From a checkpoint of a small transformer trained on Wikipedia: LayerNorm before each block, 7422 steps.
Each number is 500 + 40 x the weight over its row's rms, rounded and kept within 0 to 999. Layers, rows and columns count from 0. Numbers have three digits each. The size before them is the row's rms in percent of the matrix's.

# k: layer 4 attention key, 192x192, rms 0.0599, rows 109-145, columns 96-191
# q: layer 4 attention query, 192x192, rms 0.0598, rows 110-146, columns 96-191
# v: layer 4 attention value, 192x192, rms 0.0483, rows 96-127, columns 96-191
# o: layer 4 attention output (transposed), 192x192, rms 0.0516, rows 96-127, columns 96-191
k109 085:463538541413524551532456521509538545400506502433520447527509552492505474507478532443519561488478519559586500456524434475519477508420579491548460487411511510463493483483536484450570577466527500544491525454455471431492495485494438474479525546571520517508522562482478525549508599514548482532
q110 088:494519519441489537467530564526543508450440472401497481527523511526422538534546457447519533516443510545462472506572505488507468459411485508536472498504545478471491410457515524523524533602514459547511525430424541469475467517487478450507545560604521491466537473517537496509487463550478469615
k110 084:494470617444499424433524501558532572570498592525438502511514463553503540572527544464442515544575438492462525480487534465478435478566530510455513543497496501478505470519469501580523541533495522498422490505429458552524480502435478541447497445512468488524516490448510457437486544521497515498
q111 085:536526554520513521486542476517540475542504487575583463486502411450534482535507493419460468463547495536520412526547511538438496533569501472366494472578436466499534487434503528488557523422457460475591491512549479491500532427456555467453540524488538499635452490462504531524472548483482509461
k111 087:550456431443507503485516532411446513368500489480482537532484527464559519488494477460521517557487442466466557449508456572483435544479526533535504446536517498474456417524561484486460506495481451517520498492474460535460492518527575527522543528520504524427501510512550466477516548511549453516
q112 087:482492467449509524515455463468467488520555550471499470451542525499527499503546470532575554555493497454496510467440482513501507594597474523563467519468527438524491522529539482443448415539541571446527468540561485494425438554470447537469539432475471510498518519455477446493514444532456476478
k112 087:486543494534501451546466436479446426518531431527469556441509505542478434483459545544505483426461559495497510445541572491560590508500469537492521528520449555487500578460533557468539463421499492478604526571568568489508504462562504485531464510485507564535484496466488521532550438447483548468
q113 083:557508464510490488493554480455592493494468526503511492490460555496424455459538447481535553510584427519483485445498513543446441533493512532546486472511434502497504434470453537455504495517474509480482494504463488490482416482403457493553476455589508504553502561527469498524532528450488385499
k113 081:504527533471500545470447577596479454469409518480480557482472443506442497520495516443460531498421515458471472447532574527531447483575487473478573520459491428528500499515499545489506511514541515537476483500522524464573584483475597459465522518495454500532570515499527520442536493434430462469
q114 091:536521548527528519502435494487506443466473408475610564487462525437507490555532512535493553444466507496542525475461572573515498542503506438576561453467447534467488464491573431534440569578456518429475521518477458512557461527579495534454476496490465604518551463460527478436493543515448525497
k114 089:534478567478475529497499541491520483469496408480461500515434606526463501535526488465499495497492477537500541507528587476508556455500514561455514446488514419474441443434536507452488539507512529560518462492491588497503489480450514490431533538608540555498546577472498502485508465499497423553
q115 086:500459493499530449551396417530491479493576475469573486503419481478523506510514469545532515456499459487528583503482471576462508533506512527557447511550395498551365526504499493453470458470509533507501528490516548524509440453472426517530449486498517485448532487475517497535487481521504547551
k115 082:469545534509446543545491518459536462541488529525548509470509504525461517405455512485512481460482561523518522503463484472480532577463522565461497459463525523427463491422493574447501474488500535508497491532509488458536502475531486493474526578490466636488529563534496514535565557496457488507
q116 084:482579520524489470459496543493476502486501551489494538476531483496484456478583506535561522479481539478564532502544504510431491525518510527529567524463523502460568510445481467435484450508518548539493517613556503461439553508399505552435521475484454479563512537443496509468494464473465521490
k116 082:546450530478578514524464396527502546562482462498481503455459447475506481507520519484496470515504532480569539502533575481510543538449477477489531496532427471495516560525543415526566521524485452408547490516528517532409507514537539550483532470489457503478488514503591535476477454551558528478
q117 093:464497497456572554465555450482544591516457513560438494485458557502503478509458502477499493464545478530553425477462484485520451547561428558461415472506469549455513496520544451442503510559585488430478488538455494546489484533432464495488548508528502503544473532502498487508503531466529523468
k117 089:478499530535481518482514546507491523502471443448432574499521535543468494597477524488469628491464492486480461484533441508545520430517470535544498468466470481500488489554543469551537505492465463569532555552537533492558562504433478517497492469496532437473550445460467507562474452606551506468
q118 088:480515503557521490461590455538542490484545534489525482503453517496534500454392514558480433479442501520488545533530511499494463450392460481579527554551479533501527514500501397475490500488445470426467532541474449550522537468538504443522448494494495517528533512473504534516458563477518520545
k118 085:566550429429456543453467502492508503557483514488597479505440496489513530529541391525564498574561514479522475549451477494477484458494536504541453512499489490493549475421500489446552481442538504539498509389503526586478474535408479459451508546538524494469486503449476469586480520569534486493
q119 084:523502537482536505522485553512467516444522468490529546433481463524547503560522556546424520534381565552575449588525473449461551449435516478502494520486521507452535469489442507512469464467521534509555519491530548514538523528535546396455558553504433557556503510488509524481466448471479597471
k119 080:506509470479615500492515485449533600528525422509485491477493536433533554500487529547455464481498442491509550458540425522513495509484482506500477509613533524486416488461563472477545564556514469456491520505452525455463419532452493518512480461553492538509429538482455488511598487567581528496
q120 083:471499524447433549522518558503429559517470473484482559464467563402513489492521494506515516546491545478542451513468468516534566487594507509494436504488597587519507483493521542513485483451470547514572482472534495477495497520620540504443479518529509511454470488543498540429474530441444546483
k120 083:478500469495512494507455428513536537541508469511426516494551544514529523551405496508444466536498510481534503421453491477514544491507401472385553470544484494565485511505567506567540516471454441506550500481474447428509500482535486553545544466512568522459438453526439429452512455512511519510
q121 086:483508490433536566397552438474546527534498578434473503503558436504493487550528489462482488543450531484485532521557447501483494527510472495513426520556456513453551505545536472559522470546549486497519470532508457490459489476374504512410505476511566487538492544502419515566466519481493510532
k121 081:517545451426491469436462471456467522531518484464553465471538516519542548559481436535493536552496473412481505544539559478556452468444538467539509459540502490488482494489490441468505413500439453449527548522508553591462492479440504523485521403472465484507458501466500500537483555535511504540
q122 084:476489545538534544446521476498506485576475432471558545532459546409484491498531424461487507451551493498465468460434508534467518530520496542543496500492541480441480429518552519459568504521447555471468485542524486449548459474478528476482470513486509533485569509559495485537527571489458577531
k122 081:522486566429490502502471521500477498553421530497513496544457509483542475557492507493489609479503487507457443530495525468544485507536479454433531429508506470554481488516539486610512574538569462544505520508459499478509518557483463544487467470522523462489516492510514506453501510558506477459
q123 089:530481520513461575435539525479565519486473450451508536528481490450485507498565456463514511531547444543478522483456485492544433471478580487570479469516529507473518359472509517460509466504566420533534497439442462523561507445517525526447486509581514540553544528607441486431514555469445522536
k123 088:511477519555427533481500523564525510540423554564547456527475501526554552509542570423448490526487460441589473528380540563480470438559506446481555483559525544482533429554472528552531472544469385530476496513466498525485484493456543555468507429462505474503489471517532461418417499461437445519
q124 085:497464507450555542509503543452505524442525544516544453480548426506523557604433481496470493497516523539485529519526480538525547507432523472481451505510484503494446435508552524568512541488650428551518482474447492470531486484499551404459521489569455452595515479462532483515496451483498569517
k124 079:526504457496525436579569454464483585391551458496513522464498470555505507547511587469554499524475507513517531494417471568492497489435549550530473457541515535458390476449438476460497507537490489524495568513485538530419469522499451520509463510550438508484485481512555465534531504539529528536
q125 091:529415477471566431483491495497480498521502447496511459541479537505499506535487547532555469462434469532473520549551484474461490441541473510483464469563464571496438515537532441522514556526489467515536533499483528510508476467425476464557518531553534497423411485547498515560486472548610465562
k125 087:432489526459477482501490528445518460512565514518534576500575526525461416495450456505464455503577495510466423512532487485505432501485540580456460467492548464457488486547462446546519436538454488541470513501467485491507504509464528462474533528483558520533524486527453544577514582521516451490
q126 090:529536479423480468514557500432490441550480494453398500436457573459516505508483501542539580520425551502512464489519466548454586498616449495499486465503558530552515565455536450543489512536479547503461486537599482464455542504474514530464583464540513494500553522511453533583557563476477459480
k126 093:563502516426521471450474430521425560540592459477479551479495517533496484571447394555491493522575445443435536492507573444538514436516443451538505509492441527543563612529584519485538448469529490476540473505487475532447484541580480488460459459497502470527503516523493520494556499496478440441
q127 090:485502489506559449480508456558552364501482529458506474522371573452452499413514531510508576444460516545497499533549454485478601497453528474478574503470461519532495536509567454515511509457437527526467499459570514454494472484537488532506463580575549537461489514523534485460507511519546479515
k127 083:520523520426448550434484484452454501494533483489483517508572521515461449490472448547534470498482533504446541527565557414497486470557504516510463496536474518511534506551435546448497498540532585547468427503510467408442561493464519515522534541558404615478471580534518474508568527488532507531
v96 076:524460503512554546474498572478503482537456490517552461493580528533484515433540574566493456520516469476494421510470470514533541554517494491592512474431537466531467434455556438439457490437489545517525464544540558500585481512564481581450525492518529469518501467485480524483498492515501503574
o96 072:474504445491434528410483487581521600480489568480469560550453508516562490571475468438498565533506521568472534497493429484562445408475469507498502485522489507504458503568518525550446476491510494483506501513449522491545502491505475427541526488509445536468547476514543496539493455510545442497
v97 083:484438521573453551507505521545624494483507467523490530508545475441483543533502560523472521511527482476482482526499536547564476485459487527518531455565513421456512509426461505543530466516563489556500483478523487502478524558491498459436508433520533512565507507452488506471534546494554478638
o97 083:460526519466581447523522451441533497503524534466592543534574504492548453535502550520496528527481500477521517454555485523472518533486441491450471533448444549479512425500517496463494485535472463411428441492526564442505499436477446476493489535534532437447423508487566427514433495501386522485
v98 078:517543503459478508581505449467479494483470499558531463459477515445438477489476420527462444536460596467488490508566498464576435546545508536441575454480543456521566530533533510476441484535537535488455486514602538520517488493493521548511460505574515486481503527477543515493508515520438527516
o98 081:477527441478524487440473503440419526479432405479540499512460496465536557527479531478459524514514543528451488421489465467424472468407520512522438479565527451422463434448518488513544543481494491536557552493488496489494513546522495446501544529478484520475528596538493404485561464499523444539
v99 078:457505515551442534468522491481483530481456488445480479537552519472495535437528501548504493472469457501530508498427525492444507486478491465477486519530551559474437451464450534540535490495538494541517521447430468503600522500486519535409439555619491491413505502591510460395484522476466532514
o99 083:441479537496553457522477478401438524529485482591490488531497452569481495495511465494431531523466472489466540523548504560460488444536436542519538537445523526527492551488491472459511444473510404512468484485496551519445523513499528484522457502470504428459473543550485488492543477545540411521
v100 083:563471515484455434520422518452553509518511464456507496498429450466562540551505461497520530487512469544518475472518560541440560602516534546456495475539568530455467440521427479503495487479559495560459536519527477527511448462516445544434517492393542515456446470456470509477492487522530547537
o100 084:488522499498540482541506483508537527498466480498493508482569560542524479436477498427480489411446520458469439532492534501487503457505477546533480534494504480565478538440499435531472535517500571490515516478462455580475448503457596432584508527444514503567510542539509587441554533485425484516
v101 083:396530536509552444445467511555411612430526537490483489493375486466472527462575468471553485473472502457450463491544447499562517476465520490428590519496477495589442507467506523472447533464452481497496492491470471497492499538482518523571513566415507491505453460485550510452536454499566490396
o101 084:557364500531437559564515473533470521489419532477446520521504490505462476519477476532538515501468511543551545490433530519491518444510498544520492587546472428565475506545518583493526449567532566569508537496552575447450469519531497519455542547583490466489533481495527472504443584466463529507
v102 086:480502464549485542468489553542485507468487617597485517470586465496448510454442478614539564480506508489493492522454549501555596470481500516394500506579584478548540432520481484563514466497448510519551504447524542522556493464504467454438490432544498491476550475530512463538510496496479518542
o102 083:505512501512570556500469484448529467517512450533548479545444471503488510529510529552505472450532482559492442495588500504475448470492608521511504544420419490499457535534489395443465526500518469444470570536483544470476523497459458516498476476474513489483439523483496611500462463568473432495
v103 081:554494468517573549473523462543528469516547456496504492486466550450503492485503467427473496519473412595488499483553476530515472470460511560411484499413427622491474526509465573486517532473456505572485508512396473530532454512456485458501522508429483546525493502450453483603498546524516498414
o103 079:493426453496472423553534443528486430571430552526487467458530442521476462439500509455594515515532548488485483524444531481491525562542574470534477483552479494537491525464560446479491485519471513487535433495514469565433513535488485546563488491513554487533446440567492508495513442499487473497
v104 075:488510504486569419408444450499529496508515570514517521564420501488559534508464497527518514500538508595491498538500518555478443513471533505521441523523482531557452529512558558490465491548526495555459500435424453519408464475497480530578482525498501502398447444467507505558470485477574533498
o104 082:523519498571459481629568487564506495535500536495437471379517507526478509477504504412527473478522501505503488460514547442538551472541557477425492475504487406534565487439467538473492477505492528524436543525483503488495445505486568522424503463482544498535466450536475524516514534533499470387
v105 082:535469498527501489449556546521569525555530525440483469505492477524491548524458511473478511540517489496497494543466531494428452452540507547507491489539518475552467527504495548487558552491524451523531452463567466509492467556523436458455579442499511495561481496522446499554507482492485516528
o105 088:478496549456483451531516460423447551497515495516586490443568487528560482464538577547561505556521483476528466459511467507555541604535570409512461501410443491434602504543537486512488472502511472482489508504490501491493552472474507527488476495491453532452492443467447481485515449494509494485
v106 086:494454451550464466486455431485519520562516434506472458525559501471449524527528498434531405463517476491481498521457552523483471485451498489562571490510526539517474391479524547461431498475541474523481491491471518491428428422474489503511531466562517485413503533494452509594519506537571500498
o106 089:446552553526426478564469515514468440518527607571506494423471491551501451463488465494538524555547486537458559535462500534492470520502531506462476448583521445502489544459434530508493512501503601519501555501533433572531465547441555507529467401440462499553476440553484563508522465401501473457
v107 073:536457519529533472447468493493471472512476465454472463513550488546411539498478469490500450453453533425460538480531527556470502481488469497548483508477544500468426492445600531429531446527557497472563554496441511543559483493485525492461468516480518454507528595497505477525470435553490491482
o107 073:480545458437462539514530522507505489508515512548504510452480518575533552446534521522475506530541483485490511530501512479522442509600514536443553500436480519476547477533455519571521448543495472533440424467491510468507497525433472528542484507481430428507516430455530512511472502484529509591
v108 087:451478502515568529385518504520498506530518477482479610498509461543525499481449545531526534511518549540537596510508473589581552525407509447464453501529523500475496519455476418603549481501512461437457536487468470474460490541482488531483505417410529508539499439432488487577454426486531542584
o108 090:510513512536500523478544480503576451514482511514439482490506545516472534506532564494554506431529506515497460543517539494482482484562378544476491534477447528545483488527532472492486560550388524468488459514472518486507489471506526484547505579513559487439490459471570509479491604547395542437
v109 083:522504546530478425550545488563447486421520512513482431477421481482440494578456462511513489556481481463441471522451474501539444375517463507387507515518562427539497492452508500456473499488484481537509494480465546551417547479551514435491529536502461530562539477521508463426521511499496461386
o109 087:430436495478504536514481441456494492528462533469571523488557450471496470496516479493476551483426531539468461526496519445495486540422585521552477570504464482447559500509443510498535511531477507514479443527605514427529518532480497541498548531495444449500467538450499499508443508470423486566
v110 090:464514486478562488504494557438519502551498514490492484518560536544445534455542521534524491515537438527547519479519488525508543503545528439502457510490476606492487533491516475548537481509508489470556499576517514522519441484389566533547438567436482522494489478451485501531538442468481514505
o110 090:529538516497484528479486470556563468552520545541429488493494514515471427487468435494505517421520476496488450526527537491465504517501482582454535461533530504512502477469506484486496534488430546460408568511433501544498457481579434492500475473531571468494573476472539574520461572476493518478
v111 080:434497513378511509467468502506551491501500474446491476495380429533573542398543489483495520454480565552441422525517477476429522525503490521498515541503530436495469570465559500558480518537522556536501505544552534498529525441476483501514477448553490470553518506501516481574468479493498531474
o111 082:495558486535467526477573550556478569491569493484486505519520537496472510567494515495487496554560422454483462493528540561496484479501498475486485441479480522424563451522518470537476416476446471464475479437456366467489457465494481526423530474455519606500564488535458510517472461488560470543
v112 086:563484508503522481520460518583484449503483534433517528569476525476559486604450443476509529497507518611532517531533526485502495497485487442479468462528452421500444509483510592506539523497425524606553495455529558515458525548459452474491479517479476509412487498466517501481526510492517482476
o112 086:556483518498566468519558488482546559551482462554476480424523505515464516417494560551522414490422526476492531471432468569539577547510664469448524535515463495557616482481493486535495563436535507511417448544553484490452520529438540489492471511574524496535455498500489474523540450556528525490
v113 082:470483515422520485435541505471518469517503503556545503470474548541577482487497528518475459535559507491469559549526523481534465490498487462521564489513493496636554530509524436467469468502467511482495532530508570478456557497522544444546504537427529508501467493562547474500516549479536490454
o113 085:531442570505474511537503525545468499464499453462525471494470525467472491579455437497497559505479519517528547511450419471492526452436489528502471454506548517450450517564559533463552494479488550506531511509505458421513469445547475505428546504529446488478518498450434542529462532459551502532
v114 077:534538516503547501519537504493514499497427479482493513500510425425487491412530560437531460486435572542473545472491470475608531579394522392498493526502461557564503530443483514473488489492520487454470475520603513465444542585533537519514517429562542552456479469463488532543531471511491504550
o114 078:453460491499468529440460537481500506483498485442464504588480567487592527562489544552473560530508491464478482505510487518446474494507436527540432502543488500457478509597496492528515550523498499533617491499446539492549453511511442498569560581542498449558522488478541427522442544527449497533
v115 080:517460480523528452455477474456522538478537480473455468510440556451445514522463539575520473483470442503584522523494523452460515475460471417576611482557497509542486508490534493545478501535468492527539478503423515512490437531524506506554487552534491524522472459472516509519464536504497509540
o115 083:509448418523443477577527445525514489583501572511484493486503527520484449484507449485488491513491533509434545537412523545509536483548487544418472533549480484536518499434528533431451470496518530548447533555482555497470459460490476437503446451517513487496592501524508481465554518515498492493
v116 086:434460517548492524519513439490441562432478485498504480492580511515556517508453510562555497454515508529451530550469467471516612508551514506496412504493409571440543473575519516433498546460497499488476462509510529500460508510527438524566454517567543471451550461498488469451532461460514490509
o116 088:540518477538454579450462608574487487510518506509418509512449492520504463571510506474430490463509468539533439447523482484502462489461494485484507512523568519555475568491518538507483500484538551477493524483474475563527461465517503525546485474493509570598531507520578508515502542482491468491
v117 078:409445508490470537511481431529531528494457538550496537524572553540487540497490573490505505555464529476528514448496541454530538532535478565577495502428526530450437488478492450483501503493473546550498503542518473492450471502502473547526436549589471537369544508473453525562481434527468510590
o117 078:592553488436499457408562584449551509492443468499481503497435494526489552449503475441489550525497437547469515498461505521488511536583405435460533496480490454576556489496546505513478588526609481530481519494498533501532510457518480453558524519508438517497385495509479451422554469465573513463
v118 077:540454467470506412548498419494507466500540479517495508469472572501408497516548491481494456514484490496504458512471583555602566461535507478605479534557504522581465483477559506405482536449556556509525494493485546515574474498521504516565451423517513447534494521490493491552501499518570503476
o118 083:438508554494511511552409495529509488550555533516564468469502485453573445573535509520533472490536515477429463431525458487475484467457542545516453488537505420432453506376472562464537534569494557569512507571517420524514443460449454463506512538467445514496500485503495455434507509479456472556
v119 092:494545522416555521426455474520520482436508448514515534502467554514563508481516529472505517459518471486530503503486524422557543455461478528445565481566511516554512543482607582453501516556550522445467553466486521515506485465466544477503522534445491468558508488498533478560468459478487475489
o119 090:446469473465477539634457495485467463545524474524495397474480432461469553472576456486527481554508479511445535496552482518453461479502576513459470531503476457506496430452510487490495556522459514499518519484495475485586424485579507513533536543505525480465563489485526511503483553484510478472
v120 087:551536489517528550392516489567482508564507537500529529467550536526472506447425527493567538506518514527604510482533506502514501529414484476473523472527507470362515395446494422525450552490549495499446508478479476508468436506504525523488529530442475527594540489471510503608486473490487538591
o120 090:539566537514487516500512487516540450535462470464467456532535524512508463526566492445460509473520430531452433433490583515526521491540444541497482474500449494495490467441539527500489550505470523455494445473502522484534554458414487494517527450525462534435468491489521471489489531566471581443
v121 081:423412490527483494457489452501593458485491458455535487491425545574463497482524543527506529504515473442428482526525495575498577443505495559413464496422506502517454455460496483506501545527503461464505463427475458496473510514534496527541507533465520514503469450489494500535495468510587426552
o121 081:473450503478491556514477465513493525490476574543446474499507449492548476579496467475461488440538458523480527475491512466482482450459539482483525571512501518504504444498570521449493417502518569459517494522449452455476498475500492463532572523484502491529484484424533478488491547466409494470
v122 080:453433512561475436547441539441464552512461496526517408529521476496451526455565535481519526454555541445486469503503475540509482469464488495551545514480498480440558417477504537479449521480412520517437509437485426492479518465471496566499486511469536497456476473519496509391469551504535454490
o122 080:432488460459473525565538469505486521482339477492497558532549500529529500509466439471444563488445462523547495510426549492457512492520436552484490533535568492542473509478497528515490456494583514504550536507457497548478517534516456468510566456492519516533511534424582518510527499499533461541
v123 080:516534528477511542450541557481426564528487540494499585487492596550451528487485516531455545566469498484546467471473499488529530477473472560473508507425486524477522539465484451513482519535447521468501482475460507454426564461436480524567477513479531482551517498465514518528528509542506487529
o123 080:449476403481542495473435498551563431525537451457499500514508476468474508570440487472529431426487461528495468528592563449493523487531499469495473502509531503540533446467483466492446529455499509510495503486481458529549476456547494469506544480547545569471456467443483476458492534565470484487
v124 075:480495526543497426462499457452478478502501486464471509521451483471542491450455508458507482483481475547527486462469494529520456519396521470500487524514517553532469397526430519533477491493442502517509515559514593499424522550548482474535500498512501561551538519458484493450491549484565417501
o124 074:570435415497565507539544473578486551480450559538459472472489470524540511530370476598491559505536491484434494502469479410465581522458461484518440548545524509508538570537472549484509477465530494469505461509480467487444524525421544498486467504461434484566503488462457515506490503580448497529
v125 087:632499551511469536469540490489500529452470499504487426483476481462507521546484416417481439509470473491468450467544540516507392484497500510506572521530586477542501452503484511556464487525495472497570530548502465522537574478468544490458506535558489523530454533523443492472504453504443520493
o125 088:457512438439543467509498501452487478511509482467489534543546488551470516434527559512524534623447565490545531564514504502472493555514514541520517502507470535439538496572471447465562542530480435498479439502562561533448517553520478524483507516439435451446515526469501543459506470480529481511
v126 089:506510485564547525487482511496556493513490460527461502478512551490546487550468432555522547490511431446533463501522490539546461565453470529436459440457457523513512453506543537552525503496510481469530506486399546480562531528492495429408590486494462494538490495491487496480515587527515509544
o126 092:444481526434550464495465510526540431498506524528462543485463454491538457509510567425512450492518548505515518537558455503505480431519531504483459536520527545590413551459547398459551501495477506503487480439460495537498508509499554522591445546484506467524438447534554543572495482490431446480
v127 081:516519523502552475517493564593487500508465426534519480496513426472509514495568461432501448490431509440456461474464490511566428470474471463504506510525423512459555533438526576482492551523465549468492472460556483523517507484529543472509540496450514526536491517509552491413458559453530526537
o127 082:466488551501498585545535492512496501506457490476475517486479485470490479531531521588546506557487451502497478483566469481527509480482415529475464490557498497534446474561478565515473491551466468467540523451562487490528522562500449547494533553567459486514587452474574424591479464475485476477
q128 067:510523521459478483508354514469587499450486507501529601478486508482495481538469550572524514477523439543515500429486581587443552457501504514518458492495452519570500565504466532558462468554564443471540513500516499474439551467551544499513527564517499536461538515511498488489498547506509508525
k128 068:537496480484557482516551492475505526490504500509535497502438545432466555486504401473427509494542452565504480524444484407476438508502460569444539460524498402383450514459531462460604526552525498472505494529461561534476484522513498508492492478575503491513539555437547496486476462460543535441
q129 104:545456510506528462453553489423498512461519492552434532488542469568511464514467529537521491533536448535520486467480545549419520479483495380481511521490436543453500508455490545506544473507523496525513508513489489515502495505420501550486522448542460439579528470554463489518483493465549385439
k129 097:487577522532458490479480462559486484483440489403545541474533494474435448506465548535490558529470509463496543544510511506492481458471566491528464485479505559488543455532541546494439543504497497497500461488551599439496487577518452533462486497497442527528459551547535460434486517477492525489
q130 113:460469521513557524607501533507521579519512463481557468502509551519481528521506437444486515466455483485508506469425458451513513521531474533548455451536565461549472435523455456493469542489499526449507529509537502517517518509496530494545568511498536555450480530456548430546502488541522574530
k130 127:495542405512507527558483561415489481518538450542465494572505415498542524490463492479545446529454509539497511539529512458538465554577439500498549537466567449494476504544451530500526546508534539575453517487482408542522510399497530496463525484524526493422505507517409572510525471511450495538
q131 084:481574531446473528560509545509542472547465485480522548499478518458530540490530532490548454461453470413526553489492467495487532505475497499519490444528488513454549484455474421529474452486575435431524505519543564503525510557517528475525551484508534547474422521480578454474477483415469525467
k131 197:532456540496514461519478461540520489507452476469460527435466576464505480477486523446502558506555482482465480412473575509498491505474544445503499433495453492517488524430499467501462467539520500468475424486525453432512493575503481528493540501490434481531577547546538412487441532402514421497
q132 069:480503446516494508485506557443478477527455506469506481514577467469417508460496560546443482485500481543402551491493474551476404446484534445507505538582519487525504499485417471510552509444413487551502522549416502505497547472507507516484514590428494525493523503533435572574489408537516480470
k132 065:480461466472599582519538484515513500490567498532450410444474506539538531460575523388465486537465541495555508552562501484516570534541484503599541549446453424465429480558491575501516543491521486536478524544493434486490487505573406523495530484483521457487558477450510528532498470504431488477
q133 076:491428468504511552484491498487513528499486546465528549538493530500375532511519451439485503514534503530438460482482506566557539433547512408512483576482468555514391496495504517499532464485504515612509499425445516532508481505500484455446559498504436375526539527464435508528481572469534507462
k133 090:451403544530523484488487451524464527434521471427469442480490573457589502492453548560516496492485494448492530500552499544519528472398500489549487528531424529503534485444488454413489472489425569441514502497514520509443484571549490501522475487466511543490526484508521488530493544520602474475
q134 101:503509453500509515627439472492525478505515450476516385562507528519465499483547474529507491458455511504466479512507428443480479501550478566516524495473482503504479477565468486516442555521504519478527499553477497520482495512524502531559492522448503570421444525490496552470544420535487582459
k134 082:526468569563592550522471527484536593526485509527479463519496422571441481568523452496520476451476506498560499516458467478533514551623483548442526495431591498558515483532429537521530559499565519486471416532471519492510425483477486517503560487518528512555489469458472447481453508499446448522
q135 173:494529531519479458435520520523496484540429479492461574437472509474496515478493516509462546480579520467499481439492632513486516478474572447479529495487514438478480556445437475499477467526529441534435467465528522423536510528522444482465503503496446426498529563528523441489452537429494412532
k135 086:491505465526485449558505490481493483456486477523464504463416519520508464472540507459541524503538474496459493456458635490497488515508556504516491561513519432466476545523482470495545567558467519498490491488512499461560471484493538577521546486439473502526558520452486544454505514417483455503
q136 090:492536523525500518432534525513550415518486508432487533440462522503484515570481541549547519454507529516539479500531545551519462509567498444397498449498527485523495504491567384493481521518505431478456552449558516476509494505485428484563463465552545526492450497504495479546526572508462421473
k136 089:495505464487412518580460476571458431439494511517497516449494516467513557449502543542473460566500527526425499486472532485493482477500497524576484523495468544478487550471463468571495492520492478478488445468501488540540491554521533510540462500466492504482499558537522504589518500527521496519
q137 098:481481492503497475476490498490422486445501520508430489526515508516429514389506544479512521524500484460551435488500487453499587509479493504520454512531440525486545469549537547482490527489514454475568478484447525567471449506540528475468501529462491505558548457487510497483521473499496537456
k137 094:521454499478478576427487502528552469515551493509545452611477508502463541555505545477523542498541503447482465518408460477457542491476479476456498529573477523458527515509486485423562537523461480564487528452438463529490492524453566478481440578465529467496534458499515432533493476531508576481
q138 102:461485530490475471493431557480524478534523516518498539496436592477509455429530454470522483493519494502527464525474516504543534556499549474468534529575502479500500570532559452460516528491433500498508507561471466514539530510583574512523504563423484564490541512442554509490500467473489437450
k138 100:481452444554485495469524530475530559462495485584489505527437528525492574489569557492475489541498481461526537516519503370478450517540526493511468566511521433486468460553471441492527533503434420514437546468493488527547509519416516499515528546477484422504476492501475505494506515432553498466
q139 095:513485471492480466488469538459479540436536529495459534510499461531536502477503478518516522531443512501534484526552515522466508531510457489525440529468474577453474508512580523511553509534474517528566529517476498575449467494493528522445500523506455479564583452475463544466491541529453490419
k139 088:500494542444562511478497495489508531495475492470561452573593498516486543532437474523452487480515521516551474480515409525506539448416453538431535438510490581534530495533517479507486477489524497463555523482448516485484530468513454416545465489484524519467437523515495465571477532548522561490
q140 091:502503486457481428472550464510473549440509507525527450516549556550500520523526538490440493524418498531557414452505463587544468461547463495512445511502459600543469457539607527516495523516470482435516495428467512549422391455486525450459439484512502496502546466485476518485521477564502441541
k140 087:552509565448477605473548487517457472523493486508537517549537498465523558481440497484467451563469493490550494535524447521511494433502485513430469471536497511506517500495531570537457456488509460488566495475455460470510561523541534472486452503537486520471470526459582456563467483569489478475
q141 090:514488478500472528520499424446479506519459431498546499497454529507516459462498427438482527519529566498473471545475412420607467487528515522557570522577431501550487573502504494489484484490567488579452478466496557508437476481551472491512486543459470468460507507456554476481499523549512529529
k141 089:513540490504404509463536505538556493578426553525550487494559515424463478544572507446420491461467531469463526460508548545547468412606542438505525543597573470548514516550496564529497495461428461561508503479540502475534544498470478566464484459521522477475538535488540478434539460514460538500
q142 092:555465503511473528435489445526467530444487517573520555580548528475500521523485496521457496506469518436526521456489466513494496498547449452481407476496439570475532480514537569509463449563460539498493480468476517541468401525541464468475525565509547536463493484543513501465504522505503427535
k142 093:528520452448530482523473474516525568596544467480504462580491455459488493529500425439514481486450444508541484512539447561560472438468466476504529496497498480507552569494457521474475375481548501483513510422466491524438590482512528526496550483538512503505525488467538501560522563559430540562
q143 090:536556506580494462453559488474558483567515446578512606461440512468563457573444501475523480527561470383494535513523524527528495474437498499464462467510513442462411539492425469535551433563468474523487535490586412483526540470485531531474482478494486495518504483502513515508508514478478449495
k143 088:503493487435477512533497561462467468542510475476452498504557538534466411462480513495437523494500458545526502512593460504449468509484522489584468422482489535455501450533441486520454455503500476445594564520469442531548530515511497453509534497536542493424449535533473551550408489475498550486
q144 098:597548517521539443427573507542528514529495496504474398495494526480571472506458541533472521494438516574491483516497479529542510441487493532403517522500460467512514514501512469533451516518530549452542515462593592501411523569480518502533555512493473489526456483463525539536554530487464565455
k144 097:440528539506546549519457528502554518478569491565444490454476521431461496516433526465477533465488477570551484493440505549508471510466435563500452450471507537463481476469437498612512526531462516468559485553535502473402538511510428558525471512467533514547490532541529456556477556508533495444
q145 095:498504510525492558453471523528524522548538506571591491497520479529555460545489539587474549496383555540518528527536486452471521493429552470482508509476517511500544509462476418574485498534535521459532520502561490435533552550514514495480466467526493551499458558471540516552474559504420485446
k145 096:479493562517480483535435510528525567517585476574488481518459559462514480499459572532553511517504526559473515500441438464538582491458536586558533493509496524511471468442495466591519506454539507442579506477498478519439546448496497547486430456491465547471443502501474464577513519527505572447
q146 100:487466500456521490579484449508509450476471508426436503483536563477539521493469524453510515506452496497501470482404534503546496496548469552547478511490497476536450473484573472501447555511475568494484432489549527454524464521544506487509620485437575494469532469484529490532467451539461549582